config = dict(
    num_hidden_layers=8,
    hidden_size=512,
    num_attention_heads=8,
    num_key_value_heads=1,
    head_dim=64,
    intermediate_size=1024,
    vocab_size=19325,
    hidden_act='swiglu',
    norm='rmsnorm',
    norm_place='pre',
    norm_eps=1e-06,
    positions='rope',
    rope_theta=10000.0,
    rope_fraction=1.0,
    qk_norm=True,
    attn_scale=0.125,
    bias='none',
    tie_word_embeddings=False,
    parallel_block=False,
    init='normal',
    init_std_qkv=0.0304,
    init_std_o=0.0,
    init_std_up=0.0304,
    init_std_down=0.0,
    optimizer='muon',
    learning_rate=0.0119,
    lr_mult_o=2.0,
    lr_mult_down=2.0,
    beta1=0.9,
    lr_head=0.00399,
    warmup_steps=88,
    schedule='cos',
    final_lr_fraction=0.0,
    batch_tokens=65536,
    max_seq_len=512,
    doc_mask=True,
    train_tokens=575400000,
    max_steps=8780,
    dataset='wikipedia_en',
)
Each number is 128 + 32 x the weight over its row's rms, rounded and kept within 0 to 255. Layers, rows and columns count from 0. Numbers have three digits each. The size before them is the row's rms in percent of the matrix's.

# layer 4 MLP gate, 1024x512, rms 0.112, rows 89-125, columns 384-511
099:116124175145129098145142155158151081158111097136130095059121074145081117141157100110130136109088166101176119120152135096077115166161101165131121124139088172130125144110088191141191095130161142091151169184106171113173128101124186097192057140204143102135198111102142134135093130140121108173115108070031127206144124150079106132118117087213157145119169135074126133130119092092131142132172
103:121187124126120150106122169128141121151070159144072138088138119150145086132189096160123104121153144124122133159076126141141135180082102128201158129122156137179085066127069111199196148139213154098114124149063110104151082087058118096087124087056087103220133170135180128183093120158118171094165103177118110074112167122100076122130118153171119146175162112169133086105144082093113111166138
096:160149138125120181083073052126136139098098037095127149094123103120159174146167171065157172162174087171102158110154086135143132090162064099165107074115134139146139145100186103139069175118126141136045139131180131146156170077099160108124109195128154159126104116178130140163121102158127118091167170120103079120133154137103163115132126102126052161093117126106102122134142156098108186145129
098:110093153165145139123136154139086094110109134102129104094130118102155102111126129154075172137152118194142154149097142142121132081153111133131158179168135174077142154090153102137121181163127154178166112135133112161138122135128175119123177090094125146124149139104172162077151107140134145086113088166066115098109120195169201125103139119108117157189115124149150157147154195175087113152192
105:113125084127137113157074139114125156150199128112089115170183146156187122112171148127089128097148160172106145106116091125085091121174157133168146118134169104146110187093135107173113139143151156145157152103117081152215115161139162108101087101091141149055102101175129121130175129097110202091120183112166107216140122105149178126110134137162083174121117150134161156134122102148094133112127
117:077117144088188085120128122099144144116100121145140116144150191057171124103163105176151177099122134094115128137162147106169084144149145162105137166076112110151096097080137128121167170136083191093135109065097191135102093119124145126159151152080101113158107144168197191070127161155122123105133170136142140156172106145149108146155112163174117075147105137097109170137131105097134179123169
110:126086063155132156122165098144160119165126079118133134134090075126094119152050176095159125064122120110086131159136096066076094108121132105160106140113055126071180121112147141116121071173118157105136111157154142133160105091162099121145105119093118126145170116142126077178095134126117159136138188068061139128125109160073145116080133129142157145075091120173110125138109206106138139215144
097:069081132170108113080144117151126092175124099101115174098172112201150165162200155118168156117113138116116069123162107099115104142100091155102160094108075142094081104123108106109154106095107111116132119187155123100097137149113131105143090122092120158111137092139145105094115126107121112138138100114128170170134120102120161111118189152137169087110181123168078172096112146158139182150149
103:127165133136110132135144145101101146033086100090109130106123097142077136118085141099097150113163128132154085094140100138130158059151126127118129139141147107157159094122163131117068138114109094145142153113104066116109099119099110109111156102175085204207111169115119144109163158104127114165154147075118147141121111145146140032145137077121089134155121103089099136084104095126194114146137
096:164119164100166146174151128179105127126151140160105103118062092150130115152099134123117134165156079175096100210173176065155128061117120162135132152139121116169163099131131099110133081106076108099074092145124061143101081131105085064135075155087082128122118181110081093132098127106127117176172158102125126136092090044152100145069131149141106147152114139143116162105137120111127122100074
105:068119081154115078151114133113066159154134173078130127177088100149134162180110156135175084179112060194165102119136122100110065092129163106112070145154148093148169122142129119137092120100132123129117107127137123140130112134178163139159133092167122108201171147132140099136117167153103206094083139200148100165129094149103109086126118125110130172117107159179153077100147201099153087118148
098:128137156117134211128153114158126168097097127130145205101132124136090144170141183159161147160079096108194167138121090124121139112144141145129153144087157137156063185093134142141107161142111149123148073121178158130092103068123110127122163119150137089123140107153129119176184183106137075151199126134042138152125156155200119126143109140163129167105184115138135109108135114172163121122133
095:149132172082158103062146133177112175150073116104149134135116100126125141183128143147115119144168120091097117131090076126080153138150145154112114058122103099127158156097122075123110158084132126155096122091118137105119185136064135089173105116115117129193127127142131108143080162242136117135068103086126159088101189178076192160131143152212121148133081100122117123120128118152148070136162
094:114146148148109165064193159068169111147194155132126152133159172158156180131128091116152120126125164132129110137086134136158195131163163148067173105149093173156146134125133155088125108142078168153119142150147149105075068103126068108195164106088132169142069141144133155107072177149169085139128136105141096100135145157128167140099058130153147143172131169155095077133156092082138103060095
100:066137097118127129119022102098175156133095136164094093104174107089118133108105083131064170094195125107084127101120140155129120123081157112143160133138092142133167112097113077123148172129101086100074182136123092120144181103102138155185151099101151108084145098111125133139151091134132119093129125167136100140089092156112106089101102129119151118121144113133164114103144099110175129156147
097:151091127089138093077140065164130131171118147124094147202111115117088116102117165141153139139146142101118160138089091110140077195141102148069171157087152151096108098164146137142176122118106141180051155130155134143120094060109172124094094138100166118056176081143072074137163156118170075107130152103106108084093179097105158123176108129120135109097110149095140131164080097115073118146101
099:156183157117164152156126157194126150160151126138160077143155143048163095106126071112061156154157140114175148111123187166132099160135153075114155133113135111165113168111151103133158108067096112155126155139198079075166129119161156149099172126105150145127161117179146147134177109109120118093113132113155116103143129101085156184092129115092133082137112143148149119156143078152191110129149
097:079145081174073117114094119093102095133144170060124099122114144130164115089152127166135098149061125161107148152100072106148122135153152109116101142170164129143097109138134059087131112158125106135127092143135141165125121179165117140094136134151158129072108088096132155177174065077097145115141099124093127129091083133142112101117116143135171154117083133169084191186155219151107115102104
097:173087144175120140093184146146097129171091117128116161101096124125085128137123167115103082142087127166128106095140128131092174150135173160100113114124115079168117079140140173148159122096080123098103182099080088128134106076133125186040065087139101112138135100114152123127121134155135112095120155086162192167133129146114068086115182082138123081136103148109093137115119103096131105197194
112:109074120128149175115197173117120027064099164132116132080137177141143094093077149160140107107146158139138175124120168138116159143130088159107078135106143078159123055120160135175140127091154119119196158111138090100113140149117141144105153087073132098108078140100085090117111127137145108116085124116213179105103120085090045102093177080108185103092147055175115127102145134161141198119135
101:152118113204104135121174192139100099161137117169055115158111152123142123170161133143109115195108120139141099067143114173122176191091141122169178137136143117096098139161095136100129205088162172078103155080193180114120176105131098120153103105169085110102163143128148155152154129106130115152146132136166102139089097117161150147128135125100138115108141183122156113046159133135063139131115
103:095176131095141177132139101181198101113195166138205109143183146142125153150082085150129157117145125142108105105082160095151047129168147178151168135174107157167080095115156105163149166155103076144116146128161102127076134133127080125104151078122188207134125091121151127093133191129164098120176116157092127168146113133165185182151134127122139154149129111102084179113132146115101089156128
099:157093153097139142113080152149155104136127145114081149127142137165109216073068105143183077097097135175127083130170189097104071114173092140077123105132159109126184158119166110139112129101138148124104126081177171131096156130134138152111099130108139171200182163156181180177142154064163159137077113063114128149115128189143150135180128119140169109097139058102095167210106170090128166081152
100:150093151118121144121125121084142122127127038112140135103175138095122138128136104128142152140130165116195146135048151105129113118164084042122144128148077133166076126158163114137099114127105079134086146127097141139106105167205127119131108106134130124113112115145063112108099141125094119149159191084109159087210113167068142097137127193132067146129137146111140082129151159148074144133104
099:090140159124052133202135116084117161090102193170148093155081099155170156147123154089149119111148072165130144078107129063095107117139133158101155097118170092118144133146181112141133171098128131152146122114109135194144141161116144153067093106170082153132173104082096146139104137125127129089177067136183121215157136069167071158134157182088162121144135096164049101123171144138086131179157
099:156125158075124110082047093146094093157126083144130162194133097152089085026076117151094085095108061109125155106187152128098197145121132087121124134075103086142130118130101125125116111146162163137160125144097105135156190099165178154151096140159159133135115097161152103081072163152114098159138116141134097151086161170179177092097161154157111167169083139101102147112099119166122157103070
094:090136156132099068118166179190156162143150224119113119107135151137090119171151170114085120151111127082154155145158104142099066118097096067089084113185116100139072130139069145160156115100113132113170140128124173079156087114155096111143121165153102105168162079090089092136168107138125060135081151175100159162110173180087096153180141135108113117163119170110084157133075123169068128120134
104:120147095099082148172136152104090089130186134122182182107150119136135155155153140129127138160125124122144103108088094120088164097090164106201116116115157139135070119135095161168148143107147101094160120118125111117116147145157155111126082128124109152079127098129141082110092173110138085131097166081122144169129201176133126129197114076173133116161125121096146187126100152100117146141160
091:083059195161125105096132093086141121081132127168130144119107149061133155102086106138132091084148086128100144111072164089125107142122168191085177143147129116192097139145100122120091154111132122126124135112062167129085165068085120154135114112089104173117099141151124174099096141136169117156169115100206128152103116144163119156174132085084091174124090152126108082163116108101127126133219
096:074106182119143068150122206118103162181123102108176146146184125110106186089106139187093055117092132130108081096098163163105099070123110099136134094140100147131131193137212113111113105132154137095100123103078119157111179120073148115155109097168110080084161091128178108112164109116154092147147137143087161151106149114121166095090150106105194138131124144117165122137125122154150147105088
096:169181188139062119139137138091097084147138085095055128120098106193133212145191117100158161119186146114131113091114109119156122168086193107205091141113087161130121125135120095132126171132129141119141072120106072156122135149119163165112100134062091174126141137131127150123092162143084132154142161158113132150179156148148172110108126155097122183168131125054097180088141115173146131078101
095:135127122169102093094160207115123186112115066142142143155143115112130131105135141121100106098126093162163150143205125218171108062156131114078132121127158090121084166128084092138157152129129049114124112076123135136143158103135190066200189111125136105111117096116171062129137112151117091133138105069123116075185138154111153139136215157136136110139163147131129123087128146153120094102153
101:150113139153132087113123133159109117143116149155150143100163157136117115148134102091165114124058109101113130099163121118145124149118163103126175143110122159122071154086107126175168121136146169175139141111131119117162113078078206197118136120120101074096142153090173071095178100128126169070124165121091094160063163140144143112115171136121075088107168128099123176068171105145091138075154
109:135221160141102184106162117170154099191179124108120147160124120184099136182115158118089075130126135104155138174101094145098130155153134102129105024130165153096141143097152143103170106152094139172143124140195108161094134114210194073140118125168158070185155099144151135162101149136112182098148161104177064128133102144127166166106120115096151090129131141093132114127082144138133191150101
097:127127157151124149131131134091159115129160101130103129112096163129101115179120152110108107154085117143192092124141100134132155155137103087162148111135111111155120185140151074116147136126158151142182164192148124174154151107112111169140121136110196109112194063148216124080107168141072181116155128062120130135075099102173079179185109122186115081086181097159090138098140169116120135159052
101:112129103111090138126101141090065169146096131146138128075112128080111167123155198145131129118072081166140119121143162143152117137099083177185105123073144146186165118098055118142150158118172137137143091098164066112132153129118192119167134125137082123122119197076176073146167198135084105119096189046178120171128166149122090178172149097086138117088127146101116110126091102131152087103070
108:124132128129154102050146143137169139118135164125104148111140147123135185091125110170136135128138192130103160175078133102135110094096180086196153073150105124104108134159137159170192143097125128079135123163083110097052131137109111169127124094117195182132118090115129108071137139111145115113146134061101157105139074175200126142092061178148128129143182091114135081099118158127079056118123
# layer 4 MLP up, 1024x512, rms 0.11, rows 89-124, columns 384-511
101:126085148179119055088169124160113161114132072118146176098062207177109110142138092164087182094123141084162128194077178100103086181124159069090117152119155083126121133184104155133178179158129116146109151112130104148143111079142155126122086083145141076181143140180062161077118126107122086119133107093080120101120114141134164144134150151197140104125130148141155198090111093092157187103090
099:114163164078099077166126098127109139186137131163106135205182091204115088142128208105132105104182140123177154166132141104139142151089096147136125123163097074167139087088052140160171127117117179160132156127140120127108108136110173116149112146112153133100153160177156081113117146086106110113148127154119071130121162123084128099161102087182183176145171155149098092115138121085124156135146
098:087212130140121086122171111133216117033156143114185215077089118106112100124162172186126119094073159128174134141106150118143154122131137078137065111135098135101136079117192114103126098153092090034113127138168148099087198077127118142110156103076112181124137129202136100180095155154197142082169116141141118167122168108141077127132078117118115131143074138076138078080147084136138120103142
097:097150102079121082078108081162151165109138124123147123156135071097109177109111099082156155130167124156124091129146142116086134151200196121129134155130129108209163154141092117095139095076131133142139133115133126160143168127116103126113139084109142149112143117089055127138155131122068170086109144160137124086153201094166131155099134143187098192123146085104118138117091163184114193121101
102:133115186114096126167128175123143116136165117159199127102121162142076125152129160145180139129078112103200206097117131125136113174148140114151100191178140148102112105105152139144124136153081071142184185170133087148113126166165185134128137173084102169117129162135120112115104138106107177174123052134131103195122098114102158153140149084120085129157147151086155143172130156108144135101090
116:119117150134104132159126158079187157134125094193117062140105105128184125118140108109097075068181135127109112060142099157146082176114148128157152157103127136083138191133149044133140125090146125121132089081168126119131100137121131143183085170112176083098171123143062168148150177109157152073116189088140153125161124104114105093101122148160140149131076168183169158143104053137124098066175
110:096155091141172147095093108146112115128122149070098155107127120130158099109148100159086161198147210104101134081169127129104083188119099128102112104088131137107152090144157154184169137106101046113139149088142159171135107174152144124099122135161153140144090123091128082144141088166138109151138164163123084138178181147158150095131179143144114115105142142103103151154146187145156117140088
102:079049116119115118198058137138052108096090122144105172151107090145112134172159109156110130105187138064066126171161159114145066137149098087100088174146093156101129157136181183077130155109096097105141107098162120122128144137154133089130155132122108133136147120155108130098116158096152147140091096112119148153122103137106162145070122132085114088122145113131064118097151113142123106105074
104:113073136094104164147160190117142098121163106158108174146105090124134147165105152076098066113177115090106122134108127123115136137147190075141176164129154140115196125155169063078094122130130110088113105047103128082072067120102157141121108115193146115103137177142157119117156091093146123135125134175098121128130156190149186141175110150124110127088123107146133118101168138183115127138123
096:067128126143138080111126126067144149114134097101141110083174130113137102150203131141127132061138119094133143121112131147118162105128105124145097110151175140142129166132112147147075146183137162145126116150109166104147160114091147096100110155096099134113096112177121166131141079111129178143149159102125184130098138158115113102167115192198127098130143124068143110153064182090096099156112
106:127144165135155119090122132122135139136113165116127168077162148165159168082150161107100126141056087131104118104119100135117177043118156131177155104168065150119092113157089122176121124060165172173153173113116083181101144147078138104154134140101113169111148121111083106212128050156100089133136177149149127091132201166082144106130170154167120138129126155170120127153123150120172124076133
100:085104102092146116093106146169082139133089057130114112097173101119103151119096118122067108144127148119176120130125124178212157142107079126106121175111120114150099161115100114116095146098179099116172152164112114096113181037121151137095081085106101125107110157103136111187088141132136121058154173075145095125186111110144072089128172072080101125138124147130070138091121089151116083148112
101:104074124152156146125131133068075055136146146123092153151184082086180155112147118112164107139110109133073104140163144125124154080099096166137183144102106077089126121166124197081113157131194092080193137162149117178129123108164123101108166165204143108102089156143051125149119101154118130101122164097107090185165127108108124174111124141131127131096115164132122188172142122139145154059061
095:134156076154126084113063090170121155137170123127133102069165103092101132177135131110130082125137120173199162145112142163100084100106082119137175114194122172146103116148079139091121102092189147126124155074150113127141091102091217201105107125079113149144143167069149133142137060128127123111104171126171125112098081089125183105126156162097138180114142119144123144110118087113095125109136
096:100143091134112161075162099128173089120134148126195116154117189159152151138145080105108136078157062127092153167146133118170109157145124121132113103159152117139143135119105152170107098109152164087124062077122125112140119082149112134090083108127101164084116151104153129104087082123134133135176224121143078164168108134093139160149091145055127091117129097093130140170139090078113167123109
096:117074158114032137130128120141172145167086141137147138134101090137144152121093146114113124114126179118180144084124144166133141134082111124119171146079141122150161136120101144120139100160105091117129135129161136081134114161114084127143085116157109158131139120097090098126150126090107118139161136120129122126110116144145140102161101169187147120124137126112161123094050101091103157141136
100:122166118114119145158129155135061109165087181159113122157155101166077186033151160134208170141155179110103158069095085109144142114155130106094116128134104148183165083105137134194138115094072170151108115134189133205114107095176138137116114167097168147148177127145071099181171108094152183102111139150183103142059110149112118149147117113105103119052108172110112134159154176072130125135114
096:107120159092177120157129143093124145150123102114119118131108107168149063099155161134120099066125105213124182143191147140154167116103142120143151138108158119072146142120102140145126158118121131106098128179186135133139208087153084146113226112096115149121132125208140109087123107129133182144119109142136154094161167099120125114115114172099132102130188148106198149124103094138154102106075
100:068112075161126158129067177162113149097115159136126084167221114106138122110083103128103182097119086057124171126132130116097122093121107103208111126102110142156147081185149126138098119187127082104115117186175088108136143140084107112170107154130098155073111166190116130120172089173173092156159125123121054059096118125125115144135107138141174121085182123146132145153192137141097211152141
100:130093169130138115164120167121096126108136141110114107206132077112072147134154055070079114145089097148126115127119136100119163106122063081204130165138142189118100127146033109145112120129106146142088118183116213104135103133100169137129102212136134132159132143129144156179163108147094136137111117131067089096173166094158151154147153155153114171088108193130101130192132074152106088163140
107:095193118118132109104131135141098154144085145180116159113178149070139139068110172136054095124068103139135102131093100100124106141167159100095174131164178188194152100159190066114068070108066173164127124055124195131166160153096117124107169136083130136061149172128082137117163070136158100117119160162167177148121092135163121105110138141142124099180176092125133100120130143090164109101142
102:121140159127133117145140162105149139153166122161142124110111184106087082096125105110111090154096040184108154119170197131122123123123106124110142128140123137158091129093121155146119155113129129104195141124130134169036173072132148148114161186108109144133180135066179167133116111108141131131172155101116104172124090120187127098117147093103140105133052124140157126125095103141092066137127
097:119203102162113171139071141169110122134131066140107131144147094116182148089166151103126150086094119159189133163114110090157084131095169156119115115120074171090116145110117189143092138120165119102128159140131109099123089122103169175160157169113125159099178112112165092149082135173177090107200104120158184095134134202122076127104110127085080093095118115191034135098111102118120146174113
097:040126121147116106121069104072092106111086141105094142116149120111169116167079176111065124127161079158145143120091152159149116174046115100151103139160096179091138101121153121162189107113155136166119097123177101141134163122134110125090113107121207071176124098153129131121109091145135126160048122154097140145153159169133137136141159117161195143119142100124076100109109189137124136184193
105:151121195139167175133101137107176147062167093105136117154138121151165155126107123150121155120136139108124165156074136111107126072117112071126133178116081180214177131142140157097129166125122152113166123080137174138118145113162133077064163148168125140128160105105125117162134161108077063106133054124130079088114153131126114133114103166155159098134104113134139114189142117166122132144125
100:109115061098139115105106143146133143156140150164142136126138066146184139099113122125203090117139135095118114120135129179126150212088141143119190131133059103087120134094099088101114123082098149105099156130090117163115107147088100131152166162106187107135123099103132181062094128153098112102143147158107123162136158164127120140159084121125170183130088085094112173084133098139176148054107
090:128078146140151083172087197096117197129196172085097133120192202127068129109099078144064125156151123153186129111186128119082128128113157096097117087141164115109125120077096125116152123132175094188144082114112088123169120133126081115125141098182128119160165126088138127148094146100083107120130140133115142165109096126122144131160083088117119173121123139101146099143112148058102136112139
100:073112183102139056122110131201179143102144115133083115134121116164069093085140095126140168163143192182119150127131123118117085089134104083121138127199116120139131114148113102111098118137125119133143110117186122083184134171146069087105130119113096166176107102119152070115120107104160171137049130096117131124076162117153101151125153124153091125078093168174125158041169136083114122150154
092:088114157162180135113137141098101110159114092202164142124125147095131133139110119078121135122136066178172163071164097086107152164130135152095123136152118180174173111090120090122113083180129108192168080165112173139113185115149126092090182176159117214121129175135134157179123109118162117105043081110145153175103118141197064145079120128161127110111103103100098141116107089184152128147137
098:164150139101062156154118069129108091077150150117125092121155093069146159171127052181128088071102110181128083099142099149112125142092121161074131108126099133179158116109142091150145140136107169186083117140095153165105119121095065123132139131146109119179131072125137084137092101136112148118154094140165115141079202102108110116117127156100114171139123122150122084129143130208173108163124
093:133140114155075159145116165178132167171144165131153159138123076122075176141198164120177145095133140136104172133188111143166165145145172078140145128141128209138122040120125083121103154136147135097095118134091096092136155152148140144153119047116110142149179159102119144121086141099120115114133158108110157119117136190148166106127159120171095121126110124102139152132138155150122080143143
104:069117062171114121099168080165074112174195165136137124116121126163118166189145199100132154094155093117114108153122167106102146106176100125171167128083118090143101184166154139198114123127094062138132134142138143090142094144110113114157103129197100150094091129092081132133153139127094061132153060162127136137096091182129175118125156119147126124130158149177172064121124149153143123112155
099:093113154120147112140089079155115127159098150129162136054071146171168187132097138134171136103101143142137111129162133056122125150102118071182100171089123098143128093143086103115146096103182146118110125071137086135160197158091156131088100092167150135163135107120117160143141169138119170108091135111165105099091156142136103122139109134137102149023142092023123114136076180145181132130154
109:150123118111103124154152125143147158119121209137169169154127181123133160130153132109174123155115118154093143121131121115180088073113096145136127153110137089174088146224104103097084106119109133110156116115105132133091120221060117121148143191090134116086134160174116118137110136130191112128134131146102140047154140126101069115161162145065117087134166166150106157135197111083151102124158
087:137158052096091107104126157077141106133119092044137086125111149124116107110154071158099077154108138143166101130104090112128112075104128153154152095139079119150130131177092158150087112136110125102113163101098163177177175130119141091146156121141130198122129149119160045133085127126127148051168085144098119143098121099163131115136083156125103088104135109125146098128091096129140158171115
106:117086133116133144130147153160170132079157127072067151155122159131096142121141107160086149123150104109027124148153135120084112113151119132093126116132099071164172129137213146106079075152155128173145095110133147098096184089141109087152094147079154113137091177100184095103147061125124087132170101148117079151104127107120167096098163124102139132084152102115051163102146130177132110116156
# layer 4 MLP down (transposed), 1024x512, rms 0.105, rows 89-124, columns 384-511
102:099118118217152104115111163158194095100103127163149135111120140190101102125095131167145135103083149074074132153143206103125166158112173122133071090092149128114162114131163110136155121130142125130155109198121059112066109091178157154148074095134091153086160151107103163146136072143179113185135091139089119123115097129089141104173127138134183150110166130119054150138131088060106166086109
100:146154155128102063140150128123111108074120129072162140127160109171113145089075085086170149154109115134135073115121121158100081171077177113099165112125126137181150101094077117094162115090152147120128152109129099156146114190138152050157077118134130114109135149100140103126075121050140152160103154170096114182130165136108107138150145178182120105148118113181161145135172182104150161143153
098:190133139095117187118125141115103201124120088096093147207139140170157087164098077103131112172106149158101175112118123130177136129129134107132120118133109143071122119141111148137141152151120113151153114119128095165137156124117144147149139153141107107191161136142142104156117115143113141113122118117076073208116105137095146142107143110139135158110126126155175110085092076074082147159101
097:139169149151187143123134120084125092147126107072079103127117110075091078137145098130185056172099107086162135135168100161169080126134121129076195096122158108108132163093120129107034154152127098123145114112122130108158105110159148177101116126125119150101120114170142110148137133134125079096143132128144125176164084104082078134137182100107122135114148026106101154112111120119168164159116
099:149123130139118099158108111187107153116150144193185127085111169049124141149147112151166121100079129136180089154179075170127139125101164128117153087085100082114100063091141145117122124149171158159036151201109068166138121161128102144168169135136088126105133176092112147134087176111142173160215134129097107166152143144147140097172121145154146116144124146118144110139116124124113144110114
099:189166136135153112109097112110122115058145161107080116105128140174114171115126110113109066132117188157077111143125129149116108069118099083136099132176135083145147129142126118115134156158126101156126122099082162123114202106112151104114125159215111135160121121145099116120173089103176050163116129111184069123171135168122129124150158141081116144087191098064130081100106162116141130098136
102:123087136104134157132075159141094148095103185102123127082122094168126182140151133117110116159126164095078125102141136152105117152181137135140148114124120110153141091063141138179139115161100125147140172150130136159179130200105177102127129081079159162105060103092194135179173173169128061117124139166127043104187185183154132190193130146148137063167153137098122098104128168139122168097128
101:142181139131106120136171098142096146117121091115103151172147107186205140128132161056156138116153113200140142139103141175130109144075152105110095122110118167076119120143142142138088112200143175124154151150070128075119106085147141192144133108083142169125103075098123136112123109110101108150131100112142170139145198150167126112145093085121182143155120117112152122132103146237139149146125
105:095144129139119148230116141134088178227185000139099167165136094115118104116066165123133150097133138042073120063096122079086093117068106178178133111142105149153150099149170141084121127111117085131191052101118073174123175152142129088098163120155130094096131149115144109078081145119141158081160163151130136170159075103102111130141097093139117148137114117143100122130177091114088147130125
096:194155101125122100149140140087131089101112117143075122115148114085140104073152167128143181081131135124141146146138098102167145160128154125136151146131155098097156153108181152187121080145097110124125089175179100072089109145113146168149123128121170076143118104169099117161140159063113141099191126127168135158086170113126111115097094088109083142114132060138183145186088164099165107086177
103:078121096158154136188116211121118133129147085047134114141159079119165117111034114158116158143103129161144109147092135134142115087101108096107032123139104114142157159128180126169209090153143124177088094127137192139087166114147111127088119124172113167130082117203101150193158079125190099171079127184134141124124109154148169148150129173138104138129150198131098180129125171077127096118139
097:138133119135091138094108122192107088125154122129072098062130114141144112090174113117053121073106132095101124100120132160129123160161079121123124137149121089159175137078101155133060162079133140136110179167070171134109091067151127086133124107072138115136140156144160126111124131132131188144121164121137102140069142116115178149100164077091149118092160085121127076106131104153093133140137
095:104120143152117155160077089086146070154154078091123160107173199173174158147086122110148101083079087131145150089107139173120126079117105148196182128137166169101131116150154113166112114126153121133168126136137186188078167106149104123114146183155091058143134149144055141136143100111082178092149087111117105119126153164143093125119128194154129104138104102128098156059113088150101120092108
096:115178084145089093162092161111146133105101139122122120122112170121107108133090112124151106098125107131120078103116097189154164152176156066175130154172038148106134187061122125145071166157132117165153133139108187134161098170173119160133153154153085078105123158133111178108085139152111082118087171162084107084097196128155117103147143169106130143141190146120163102110134156076082132173118
099:067140205075067105157169075094137126137067157119061123126106131157150166148085185149110062069092150125140091141156125107115088148147133188155148185086191109146134097139185115104130143188161122131101073140162120120105125151076122155097186178157095122110115154197094179142134087053183075141092146090083126131141125062128130152138065176058118162126118105060072188152130121119158091102193
100:156163132113115107142070118131111131185114137060162188156148126148140120120164140061100107118164077104140103087132182138137091124136093127170123128077112075100146171157076173168138109159135143176126098112114144094104107142152137155126136215053156152121114088127174099108112123136087162099136128044148181100157128109114117118135030113098156139105113164048156146100104112131188202096091
096:109140093114112180170088175189164101149187170138095145128154144079077122110121114180141110047146135142152100142168186137144077098153148107125134098134112153150121118171094123179156112181155147117137154190098165125197122103091144118152143066051101178151097096131085113150094138101116129095138113142120123122090130135027103162119148114133106066088161131130144116141090142135101072143093
097:192131121157061112093088174092136110077094170110135143173145077116153162106164024180079138120128143109128205123128181115207076144104088157067102152075139167155117138138143113138147172110167153100099098127079096067163118114142085136091103136056174208113130105188062074081167102088079138120124095057121126180105166144127139177091098129134128177080128150095106155135158123195089187160143
100:127151094137116132146165093205167169140166107179149122158148160151131100116107125088119076134124127150118148073140140141087122101055115125174083174167138116132129122130085111107057131220086164140095116191151141069141116083116144094134117136162071117121127143146145123114149125126122110173139178113080129153102133117122174184098140105125123087162085089133103087170174136064090110132068
117:170137144054123138166087152115143138106135128133124115111127067152087127167116133154101172142126131123156108119171064103140101157155152160108186129124162122073118168090116110115148064170139113171110119145156144095115093086109133134172124089135125094136116103119138130112126149104120133089155154142107069151137148173084149144114108156096112187171183098103083137145133199143145143120139
102:098153114086134102106117150166144151086139121204147119149115085098045112085160158132173075191083165149125122115170123121139139137150127136122118148187142106115155147156174168100156133177149133094156131121065124117166106134110130151091131128060179133140115112159145112103116131187108126133168132117094131117101151114100114139128115137195168134126134093161120105121180080128155130129162
104:114042166066095088061159147160113173096104106120132135106140128144134167113152129163120128106111158175159101102126144138096195154097126115045151072086153145121135105056132157147106121108091082105104085167153199097121113111108050168095110082180135166167105129103131099132093174153144071130130141095118129161123175152056086139185109170093169135124065137137125203069144167136119180092193
096:112170124082118125151128100064081102118186162165144153148146067099094124129135123076122154119117109158144123050113157143177142091121145049208139139138140144178164125149155142122130090144131080171177121171076088159127165147127129106128084123117095100138136136053094079140078128173177109135087097124135092122103128155073106120069143140125121141120143174182087100108101141123122109128124
102:116148179133147167157124123131118103105173202131126160150093098112098143180121142171107094119136077093080142140125162116184114122124174115090095128105132166135117136161087112080191101110092101109111148127129106124099135087126138115171136120078133149052139169136098128113188123125135201117148114157136120114132100130090163095116151162151094111049133074106082153128077079170093153176145
099:127122078160082072205230113140116115151130119127155154172174134152103108141104108109163112218074148119126143120136151214138136130145139101074119119116139145121097153081123126067153069141150146185101144140201111092114125135090050105111124168108153076074094117122125150151061112110200043104145185096094112130131122108204161125117144105118084131168162127153157104104198162138098123145124
099:132138123062102128088139156137118110095164110149144153136085123172106152138160087113104129136108188199146211189105071117095119131093103139167166120109141194089147115127135198108074157080050091124157170130129153118106099089212153136182086072157156098140144148128044115157129056182177191145128186160175119132152068104115153148096104072105135143202109190178164114156116126164111080160145
102:119116164186147113107146139150212134147130168128170143146086102182087128167166122137129126105129175142130139136156152109095099162102158088095104141127175120107087159164083186162115086078122125069089100141125105112137141169129117103163136130197134117135103119182095131114111067108120174087116149114114160145120119117128087086134198100180120118179110143176102078133070155104076122182144
103:104125172068141129153157189169151199141166158149083160156102144120102140148135121117141124107075158125154122197133138086153101188149101043133170165176126077139092107111093087137171064163103074114111150175181150113157179114135152129097149167071148133143111090090128092129115143144129133110131094091134100094120096110124148136067169156167101180132120024120087146116126118152133158130128
096:107173133175126118115099140134124108135136038110108103106152143102128083093108128086144147142091126095121093113150107151129074177099090152182109153091156120132172133169117154129109090105091099105075134137110202123145136198167155212171126129143173197141184109114150139088150139121148000143116078170131081107102148073137141130039242115169146175119117073120144126104069085110171113121128
102:116087116112137052168086100135099142143099208148167130115137092104194146122149130098158173142178156147106107116168121144112103068061098097109142109146130121132222141143169134129188092124190156142095154172076079133140134152105112084095146150148142090134115117095114101178174144137092166120158238088098129148082086117154103065101216083097138119133079179143118125094112107129167108116159
098:124136100108137145136133068045078164113169139124131157117122145141130174138186100123104107100151144097108068115107073114137115147133116134095154136143128168192114122132074059098112099142118165127084163160089160159127141127125090136149114095012188181179138147083110148107126146187109072105140161155211089143124178154117078146109130132119067132114045095165119127153112103151166136134190
102:161112073167043191090113106135154132098109143169118097117095126191136127189090096122163116109121146162143129114104206090169194131169094163139162129147063108111132134098154111107180132095084160167132087140126163106109088122110125129103128139124077110129088117105090155159101147136126096091181092139138126119165160157124077125107083176106201154053133084091150100132115126131145154092099
101:110107168096137115107140149117125138174166115109143161118160154125142149131117117159128129121144110154148184119132116108114097097121107172187096100128086125143126098107109065168088172143137122164148155110134073139130133098228123180112159116115115185119136127129120168088163098097056108131165099195105130129122127096116094144113118058083173141142146058095112119178166179142100110143116
108:146120132141111138099092146108192143161115133194100098129128143136155110143131131105122101170134186131142143107099147107115120149100139055085074101092119170122096129141127176145132121159172131134174076096093143177121130150114134149156148127153123156093139131111149177169104102109170094142168122102126123121112094125072133133130150120142153072117157053193085116102151057118100109066181
097:141180097080153103124130108123135146125102042113157110092153134119121143110181155156152159204113090154128087121107139155127125153087081112051138121181055158133164127132142180102132128122099137156114113108159139165128114106127123103085126128115117085149150134150140115165150109196097140129133146084109145120089111106145099201150120173181126109098155202177178127170093107135120095163159
104:177147197066161092096120172108191137116131083081136121147130140176152157112177117137142126185095118156114095127156139133067108157139131116098077146105102111148155138091165109133189121203126163118152165097130124129124132127087066147195138136127154112130096113161132173144178135116081146135129132138142137150187128125056127140166114115102115146125121122116086150110119106069102137067114